Each number is 500 + 25 x the weight over the matrix's rms, rounded and kept within 0 to 999. Layers, rows and columns count from 0. Numbers have three digits each.

# up: layer 2 MLP up, 1024x256, rms 0.0732, rows 590-614, columns 0-127
# down: layer 2 MLP down (transposed), 1024x256, rms 0.0658, rows 590-613, columns 0-127
up590:465538473534493476500531504469525464479509475530462478511502477524492483529500497467501478497455490496499529504522521478490519526493557497466509537490526446496535505510495493520518487480507513464468491526465492523480502481506470509507492471545514530507465527513516514546455481468511509507495526478505536476501506503507492479489529486484546547471479552527509513525482503479488508503559
down590:494509524508487508491485515513520520470505503522448503495523516507505493480523453505523542532515484474501536478557507499518469522511521482470513505520489462523538459474500478492479521519473483481444523504460480478491472486514558446522501536493522503481460497510463540463464456482460462467488485495487515554480504522481470496500442537499520497484454448512503535548524504532464484514504
up591:513485523514531455512481524508497477497484482515516495537487475507523532549500479478531521534545501489528482503481494497466508524482507494494458529449458443458496544482520549511547491508482543502458489478491480485503468517531465495502501558471445523492495546462507505486517529512458470509521540499489460487480576507552497496444476480485467529544501506482493506490464517510474500498503
down591:548480482523500411464517488490507496500531503503479513480507540524528521500528480516498554462509517501541479542535496482496501500524551510473492541502475469498461463463510483500492495485461494495551502497507516498505521523532494507527436465479472487486539499532490524524522523464517512487492473507428516511490516534483461528541525525507480527529543478502503488500492535495498488547521
up592:471515521522510512554474483524498468479491535497488513490494504478497524482489505533511504487479509449491515546535467501490503496491471510538529531525512519486517539544528515504431525449463520477493525489470462498485491514536487460509518566516530496512475526494493533496476484518509445507467466530479512501490508551506533494465487500504487506518517471500452495453525530499510501510538
down592:475495496511576516519484488494507448513517512523486502479503482461475459485457465528513516482499500472535525500495497490496551496509520540534487472485441517502477533531516506484482507537495568483513535519475480464542492516473489463528533539479507473528503474497472502501494489528474467495475481510525489505497459478503486495514514524482504530515488556515503465466450592455503513512468
up593:478520475485489508485520488484550521480517525510520527471511490519453474511470495546523488504485499513494495485523483487479511505481475491495516460484534515486495460465509494513470478515487537499526545520527472467524553506486489495450462484530469496500526542498523540485502492472482533506527483514515511455497516471482501527514466475500501497520508499495550508492498551467518494496465
down593:493532526469486498528478578479453472490483479538526519462505525486509495508456490491509493492496467451522484516484517465477536482510485461500466501485497472459459488518498520503506511475503510475454464512521497504484459517498496497542456514498493505505515536496540525542555526501537479518485468488482514529500490492501489539436466527525475500511481505493497536542449518493443531521453
up594:489455502491484485514502486479487537502462501505521474494486503523487532521499471482517518507491476476491496511511531494480478499520489504517507488471526539498494489493511539496516462503509512541494531477487476505517497471524514512475484512483507480557508486481518491491519501528485505516500479517486516513536512526490495486526523507498479496488511500511475496490453543465488498471509
down594:507534523485506520527502542519499482504539535521507471491499488456508527501488518488526488485510510472555526521472503515488488480467474539509520472510475476521469467501485466472543518504515489491505487524477521517492510515500492494532523484490499527475513535505487506511487515459552469507483499528495484494485484498522520503513481499526527512477493525501534520485505472525513499528501
up595:489533490502486507462525470483531501522510480496496519504487514522485471484519513501514531490459503495492548496485491518490520524518538491515478492484472512493453488510499512486517525491487518540490461464526500480527515549494493457490479515478482498477470477478517503457494475505509514532517530537476517527519510477462520533487461519496485536506493482482556486493486483533504518484519
down595:531515517477525455487532527499525503498565501500501489511485532555473532509494508511489455534442518473509480517490498499457484494538500470496482454494515479523494472499513492486533502499514476471507549514530462483520519467501521490454511492501524506444530458464488509456535499491528487502489517480496512449512469495523502544473501485496466518468531467501499467516507477502527484502509
up596:507540516514538495523489480532508506514506490512503498516517483484485513510533512497525476549502518476507523525502512480445481483505497495498486519505510516516511508495478492512497492485487509486470537474494495485525492499473508504462506517492515510511487520489484466501502506489516504524495464523500528496510476519491512523491520500510488488516467514515497505506469485519479505511515
down596:462499512442481481483510519490501502530513509516490456503539475476455513471500520497480497539461507479454474518445492506477505466488508471494527522461518466467499518494515510525477537498518501477508453471477496525512527497474546535494512492456487530483488524524484541511505498505459526493500504512487480514526490506498558492472511522504507531492485536497489502525499517483506491475524
up597:518528528502516478503492492523509502476435506501492468498481475488502488478468504504492450484505541488473531494526495540516493519516494494545494483489467514455531489503527527525499550511528557452512504518503542505463543517503521512506445533490527467537523504492498533479493446512469493476493520517488553508503516532501481480491485492472535516510480491505534482462472482508517525520494
down597:473528506486546529510504482492508510496443493522489511508517507500515489512455473484486489512525480519500514492496568484488481520544503469522454466484487549478521504488519513470527497492515508506449526539473544482506488489543492436455493524501527525506492554516489499496471480488490500482534527486464470505513517520494501513495524503440494531464502490482531515560466470496466500500458
up598:498472466474511497487514471489492491514499496485513487509487503495485456530480485506531470551485527512497531546450446470515510499493521508500523504483467485506463502535485480492529513469522531504473478536518486483467463480513505481468540500542480499531504518520500500475517538532523509479477455504498488475540528551515541497470475470515531526567510551502526478495481444492516505490489
down598:463503511487524526440497484507515494492500495476525515510500492500538543513528475506501499511493520521499477498512511508490500497483486512477502472492497487554516509496536462550513516513529508536489516467515503510495499497519524466505503477484500521501481486480457478516537524507511500506502466491517454549480492469496484490500489452488500486555499551464519502505493493466540498530500
up599:519488513515496505480542508504490551471481507494484486520512497499466499485507493495485479571481497523493478492481497503488541524450487541490541528522504465479473513507485516507513511480512528508474488468493508498498475510494528481506464513496494469502491477509522563480519563498539520465532545518466539476502499512502477488468496507502519518540484541485515491528544509481486526519504
down599:510475497502489507516485499475525518493514533495510518541491498548549493455509525504534503464494463531485521494541487490495468472481535495533465498496510494494515491481467538504458451465481524535495527497499498507509542518498483524526532477508480521520516508501476482500516488526490463492533485514524478537531487429502479484512470484527491528469501439483530490479533490445465505516476
up600:518524479566547492503496532464554487503476498531485476451528521507506487466508523490513520527486545498496504465481538525460520526490480513479514448485472527478479515552493489506557482531537480477543463519455425504498471472542498478504453529496514501481479540470522494491504464499528459495491531470539464530468465493521477468439488505481454476495463468476470530500499544477491519560459
down600:557519525507495502509511514480442482502473500537503476498478519528466514515503483476520524483461450428512491478507530497522500539487423535486522517479486485496494506517533480496497484529489497505471510538511483493493488502530487472538541538495497491513485541538516471516524472473464513520549475494488527502491527497511477466483500458528484475499482488486487490529538525457496553499498
up601:478527494492482497546445457503476478541461514533520500497503475508490524522486476460450489521451494491470481537541494481438528524510474524483534497529510532452495467509511457488506519499501516443426537471501470521524496513511511510470503530510462482485469526520483551468492491526477487519521489502511478511510436526511497522510504511455460502498483482515505524485509484515513510511508
down601:507476537501476487504488477489475471528516483490527530521485533469461520562493493526494490501519500505505510541494515516432496541483489472522472478467513483508541498473461480493524506484506521458478485510472480519480486518516498538501490523539519509533474480491531532451499565514518496507496508508493501558488541503524500468529461460500479486495532511466529503454489514465467461485518
up602:491500517479482496520519465490536493457478489496520469524469518555508539499518484501534515500542493492512530449532497515496456512488477501498530492499513542536489513471471499490519473499488487499478505535531493528527514508478520506434461537489528502491509488509486520523477476477540464478475522529476487498505491453461531513469496531540543500513481490413487485490495467516503467543525
down602:440547519486481473477470517530538490534503490525511566451555542508520543519491496514532511511490519538522483511498514473507483502467473491483515471455475511485500501540503496464533493523506486460518510500485480536528483498516513491494496473448510522520528498521499507523550488496488477498507506501520510488542496492504517498491487504511490486500473466510497478452458468515478546531524
up603:527518523559495501487509520505501524518476458493542528535548461496539495496528489523524427463533535495513489495558488491456519504499495515471525532509491505512510517490521490440489482537509505511482502480512540524505539521557474502485494500523489482528460468504489488495556484546477479524509481500484511519534497462497503494465513495477484556508485444424483514511516468476541540503534
down603:503496508533483546505503480495478471540471513454484489519497483492484515483508518493500447524487501517537535526501492541505479506455495466498479497499476495534511481496512512476473517457470532456510484509515530515462510521519521493489513488547520495490475509522518537517455478524452509528539468503506464522447508492507488502469457463518530495465538534473547507497510529489468509511533
up604:511435492521469480456525471494514516469458534489486475491474495494497521492533530511467518492470507517496548499499500482534513491489487502454533493511489451518529454459517486508499507479493517476482483492479470503458516482523541554517529546505496494520478503529519552540508492441507548462497519569559558483476425479510512496518468547494472467529494516498454526541500504504452461495524
down604:519533500499524520504481510476500489484543518484491475488491511502485491481521453504466520498520495456494497470483542463503517511510522506541483490514525473490496517449504530514490502553483498480522466495489521458498483527472491484519477461496454453544472498504506481513465476537455503495494482519507514433499507497487517538515517517441483459480510528526484484480475517518485512476494
up605:514508499489483508499497510542525497524482473514535515494514511496479506536535523510515448525526458489499505539536523494484501516466534507489519494524524535499486490510497493530510474581516470521469477513509480521486520520492513551543526518466482493467505488539470486530489498500523510478475509486511475452511539556444494498515522514496532568472481498497517462470482477468508497481489
down605:527503536544472452512491439546518542514508515561523507496523478496507533498501485507527495451464492501473525508465516516518483499467523529495523486462531524542508497480536537543499468507499515483521552509486521521499501472496522525493486495528496498516516503570455522491506524465525548473502468491423526490538469525487491517501476501501504472495512519505540482485513471474518520488550
up606:546489532487513471502545484462489509447494503459487483524506469517467490500486500516513481458495450538498507471498492518485525525488484509490541519508513453450497547519501490470529471520513485536509458476538510518514497457497507493504524504439494472463554462521515475522520475462509516481510539516474545490507488514540520483516538469476495553496529470486506514506552521514506522474479
down606:530478501489482490480510464509490526516511511486508518514530506526506531499489507513560469495484505508498538489483499463502529471421515509529495524492549490515540524527508479504469516472530460520489498525490466532482503481531473480503495496488528482499497460514521512533500499467547460516486485536507488500515527502492500518506503516469537479494493491478487494512439536448537534458474
up607:561492469526504508515474488491499520488490525491498465527520507467514481492454545527524497485492440505495456512492534518480509497540516507474528491508448464512471505480514494502512475485527537498503519528503533505485505519524490515520477493472504499480511494508497495498510469519493525491514480487471538490496500484500504524499521514518468510498507504501513471513486497514503524535504
down607:490515500483549499511530564475501515509500457544456483467493461468488522486521513520481491502441493474466505529523503530494504500497545546484519546488506463499503512501525464484470485499518486479462480534490499478502489501503512536475545524538542512474478497493482501498490466525510505498480485510515503503496485515519497505483483503488442513474520526508496492494529460463476522486489
up608:477561526548473491509552479476497501515518505509542524523495486467498513549469490516474514477518506540514514519482472493504496525503471502462507475515504513495509548521521499494525515459485515488481518496511489476502524504525495552480516527509488477512481492493495506471517488546451506503490488518494542484523479513506543506487509513515533522472520494446475482504502475485556456493472
down608:505467521495448508490504491490508530466503510502521532491546497520509483464464510441506495482445483485494528509508513485480444504469482486492460519499452480486504528502494493526446519495506535478514469491548431539473520507464490501519530524513468528463500483473505515489490485538532500517497497485466486531493474467492525455492507480507471454498475482526485527528482506510451504503530
up609:531477505513530480449517475506495542482538550434465489459508502501497450513525479514478528509525548490475518511510488478513454531513493491513533496506532537519493519527451508515477531461503499505520472492521547488482551474480519530526490476472488508508512553462505460451491510509467495498507485502492474501500506494508476446454458502519529525487526482500499506533471509545506515554481
down609:488488502555523480528506490472498476484500472531551514505558467464554490440490502512524509554485513488525468473529527512473502457452484566493527470500513519538490470527501493516509493504505512484466477466492471478468477522457507491476503490509510516468492517454511498494508487503504504529489507489501546493486556477503493514510498486493547529513469496510487526500492488500543503494508
up610:528532484566477508524527472468515477493501501488450483519490520517513522516524478473530492499496535431513549510503508490504472505522510459472482499531491506482479503523502492519519487477514495446530481478514540541488483524503493477469492520524558516520504469540459524550455527499504502463480547526458465485474532497499522473504462468497514544486464504513477547460459524501519481493509
down610:543519542524505537487519514510473457518497538495461562501550492472519467497493464504500542484494528525490528510510574507463491503523528494456458488481467471484470505513478496485479532546521509457512490483501509517500485525530474503579477470526476493476500510500495504476486514503516514520457518519496504500498510566530491488530507475516539478522510533490499446478523473463494526505505
up611:498524502530492509493489468523496487534511486515476515444537477492496510494502465484487490551497511514536532522496517463477469492518487510506486508486531530494519491502530522484509506483520506464492510501539498530482495472507515463482496514498519524499493483483490498506493529501515490500458471508499469487532504522496492479516493514504525519485476508458498497523510527472481458478512
down611:494504477480484554523495500450447516545498503494520471543554529512498470538451499485484530566531516468523523498549478486465527508498493513510536458539511476512488516500489475511500512494521560460505452488492489504521497491547522485527518470518519490477492483477544527520478533508499475496520499480511502465495494501511459507518477530531479442474488533515535515505522500487532485489515
up612:483453520483503484488495520473516494491496518474489476469466518504501512508500491523497516487461498496464506509518541500509499486529536512444528504510502515494474526516470469504498505496541512523470540506508481498480510454493454522488447507481542496500482494497503501504484492492472522477495492542491475478501510482499484489535487506499547477504518524513486478511540498483505498480507
down612:527519506481523484520509494525537487523512453513503493509458531534487514512549512496482508496488492497538486505518501472515508453499488515499498489432499478466500519511509507504517502497485500489499532468516525473474517503519513528505511499488491509529523489513510462528481515477516518506497488477502515496457517563504482444516483496462489477498501504479506470502535475508495516491498
up613:514518494513486516490515488490524510494486511489478479515514498489504515505490522505509507504520475499486488496519510502475525526500499501529493514498498516535487513520505485512461529459510475519482555505474490488500474507505486522491532484491513504523489494499521507509493508513502511495501532546506501527501510509494491505506531520520511520483520493486495514520522509492494543486525
down613:511516535510499493490490526504475532479489499493519500513503464528531480482489504537447512485480476492475517549492504520495548545515473502508504496542472508507486495547470472497473497464480501472518488499489465482514546491512506508489525535517491503501517488504495527488472489540481508512538524512496463525510482483510526513524442526499480502528519520502483512526513506512491485509492
up614:512523495550542533551535492511442530502489467504442515475477519521519485543484490515529532504509469505517500473472444521501558504486528473489498560543508523518452513534485512519511524526497506485518495472543494484506474460522521525494523525470510501507489439477467512499467555490453522524500475524478562460544486508500491505518526502512541507533483504552458533484497494508549508484536